From a checkpoint of a small transformer trained on Wikipedia.
Size: 9 layers, width 320, 5 heads of 64, MLP 1280 tanh GELU, vocabulary 16384.
Architecture: LayerNorm before each block, learned positions, tied embeddings.
Training: a variant of Adam for these matrices, 732M tokens.
Each number is 128 + 32 x the weight over the matrix's rms, rounded and kept within 0 to 255. Layers, rows and columns count from 0. Numbers have three digits each.

# q: layer 2 attention query, 320x320, rms 0.0452, rows 155-171, columns 240-319
# k: layer 2 attention key, 320x320, rms 0.0392, rows 155-170, columns 240-319
q155:109131069146118081147154109099084100192070135095134194143182087085112090162073130099073087139067093151117070078079141055187220146081088078134135222201087078154112159082124145151121186080112081169169085092155162138107163130075166101166129089
k155:173139096139158201163123075041100112135117119135114153143144143143154128096191221130179078118137110123138067117090136023076093141113098192109170104084167070116129076125163110106147179132115192126140142112144161126125134133133180159087150123
q156:121103157103122141107131175059127158065116092145144091164159110160131139186125057165165181180158124221181100091113109076116179052069178190131086159146118148182216161208163139109165116112105185115062128148162227141182132111100110165096124131
k156:106116145143083097123095049111148209110153157171170114095136210112109160171225104120090124131122102126123148177154108064075127136102150108110128120177201138143071074087095156171112137103098109159083146173163151159107061099123000124118112122
q157:185123133120111144107123139063147106128146108110137111101086124137108121146111171093141118114081144121170149152104124042065152119136149145129122191168129107167144110105136114105082149136132111094141087147114151107130135125108105162117111107
k157:129144098147103123143105121138106156131099116110168183121163162079148128088104175141090046120141094128125074137091146055120092129114179122123123147148154090187172133112079121124180114120149111141129128138157165133122119098127071075181148136
q158:143122111143127126106112135116104146151138099125193165119160150096068081165163107100112126169169120051167099152110154151134100107098127130093139166136116148107186145183128148107209131147119108065139071099110193131142093096145113167095114095
k158:094157125135138160106145143123139182098148132118128139142101238164079128158255131117136144109121162127134160146114145140151129102122129142137134113147104197134106116116132088128096115145144132125105150165104176115130084135150000136141110137
q159:126093168075113152123160088132142113118131099205117131130104149189126128078165161141189113073094205128160137127140081188051087099137100185160126094104109129093098093109087100149029084113167148105099166202186107120233124115154132166095110163
k159:156151073046146045119089142106124157187166074144147110096127120141120123111100151143121101143134129104170145123211096126157199109116175101118123191175078142116127130129094111140106084179133094116130131166158130116144083100154082130137116152
q160:165080193072153102114135097166073125111130056127178149089178105152089158138160104107157136152162055086151083157094089085074144065089083138100095129105136097121195119202129149151157100143097140100133038104167208171151111093090131136061119145
k160:106139129102127148152152109122131190090138117086111137113125243179099154125255156131156141108129131130131166172122138136159127130137128141132117128138093166116116119136106104151109122136112107130102118163129155121131084108129000103162129139
q161:180110202085148158110113147143119173107177076145168113081153088123085162163115052181178197213204089095126132088166119086060125073131148179128092160067240103135183145255148144112154074074137164114045075160173210173133113090066149147095115133
k161:100120137152111128118125125078119214125179132153130139096122254139104112161255103111112141131133117106119140172127124085077102135116133078131108156130184144135077133132084128162067169094092088143133067136135186148114065121095000108119107111
q162:131155139186172129087088137172188075148068104120144137151097067091107146116084119090113127151165140118128129048145095096104126107110097155160090100096177086086126081163131165102065058077108077142136016099154143138136135129032198158124115143
k162:073144124093108134090088100102147157148119125159144111070109195174116102128255130132154088155159122136120110166072164063038099139088108124122148150107146086091093140136127142127116221116113091120125033086228174158115104086095000137100131105
q163:129129098136112165097139185114117165115124137141142131137201140102101160120135105164107162166146107139144139100110165097177111151130195117107190230142151081166125192152117147115204091084094102139104074089105155154100103161128107124123137119
k163:099142122172123130137159129119134145069124150118083166168149241127116158159195120131145119112103122151129146125097197081149083130149162140098134126134158154156086128071139093141091178103157164150129118116093195152081082146150000088130125122
q164:152122144141138108106121128104084134130123096115131122164155119176206122170154116152148165141154096167132121116096089096166155074096177198122126153130106096151186168174133187108173138159125139079099126140170176140138084132182121103109159159
k164:140123185127097144129119130142140194087132143133153132117133231150102168133255128111109142138134111148128133124153160130126104144120131132161117141187131156143129087119110175152145141146123139136101133154129133138151080106136000089158128122
q165:160168158112173166102109137172108124111124072127174134050108104053053198059133137124131149133206113014150173108126153113041093138159128104126082140088205100109142078158149115115153072056076101177108026062093138140104109103070148192126060142
k165:066173098145137182136139127114130178103141140120102169093129250167074106154255142122148112091129117107118147149067193097097086140115149102118120135102131137126080122133150105157094163068118096138118075103166208110064070129113000119146095115
q166:126100123163143153102211163132133076110132146119155127126057111130122168112122225123129069087110162151139160168125079143063168131172119093126138162164117146141142125051126108139069131136153171115113181171127090072118120119121110156126150117
k166:089153069128116118106119145125095111127105162081151176114155066136140130159022149144064092152160141139122118161149093046148135108108155102139081199140131108168218140115167150105141091079144167133161123119190112109155118090108255135174134148
q167:141147202127129163085107152170092169126196104142176153096164156052036153069169068205170166165201160030160117115168192192069100179177091129139141127081197134142144081178107134158148102000100072172054072122107172153163136084062116185124042096
k167:100172111143153155110147164134107162122181127128114177103099255169087087165244106140143130082098164098116151144136164172124154139151132122111137140139136148139087154110153058117091178088089095148114119151103198129101067148111000110153075131
q168:159148127030131159183172145126159114071165146097095096098091123128136116135129152127151162063091076112153187186162137074142133151222123080081101082160112212150118066055073119149173100133140136170153191104040104137028136099132099125154163089
k168:138131162110162124163146138196138087093173120081109147132113041131161162156009127153136142097113104110153163158129082189202177162168132029107081110154068132138137144107109126141138047147177190184152143158062119107132165167156255129130180160
q169:130178090145137102149144164092116119121106141116082097148067165141208164137123197130118139064095116163136190107080127093151141143155191121142154169164105131170074142052130128117121132130112138170136206153089082099073124168174081088192134128
k169:143124148137122109140119141168126075141103126148145105164175034084146150098000096121111106139135092115128102091138137095133140147142160107129120107127157104152142120111138180120162109138120159148139159092149095148113158139134255130128117106
q170:104088118114091070176148109115117109120106195103072083170108084196220091187079134133093113119064106211092134125098053089164143077082147127118126112159089144160125154072139134109086183225176195125140211168158115123131155169186150066111194127
k170:162065146128095103150096101154132102153118134133154121121132000113165129100029113119087150171139114140127105123159084130114159120111102126140097122154130092087176128147095163145164092161140145116153123123158054145194215115128255155104181141
q171:110108191138151145086036107115146173161129045140170139109151123099048101132151064132159169210172153072207063135139157114043103124076097150120110106096182094059178084222154168124138122103083109048133004091150184142184105069051149182102068129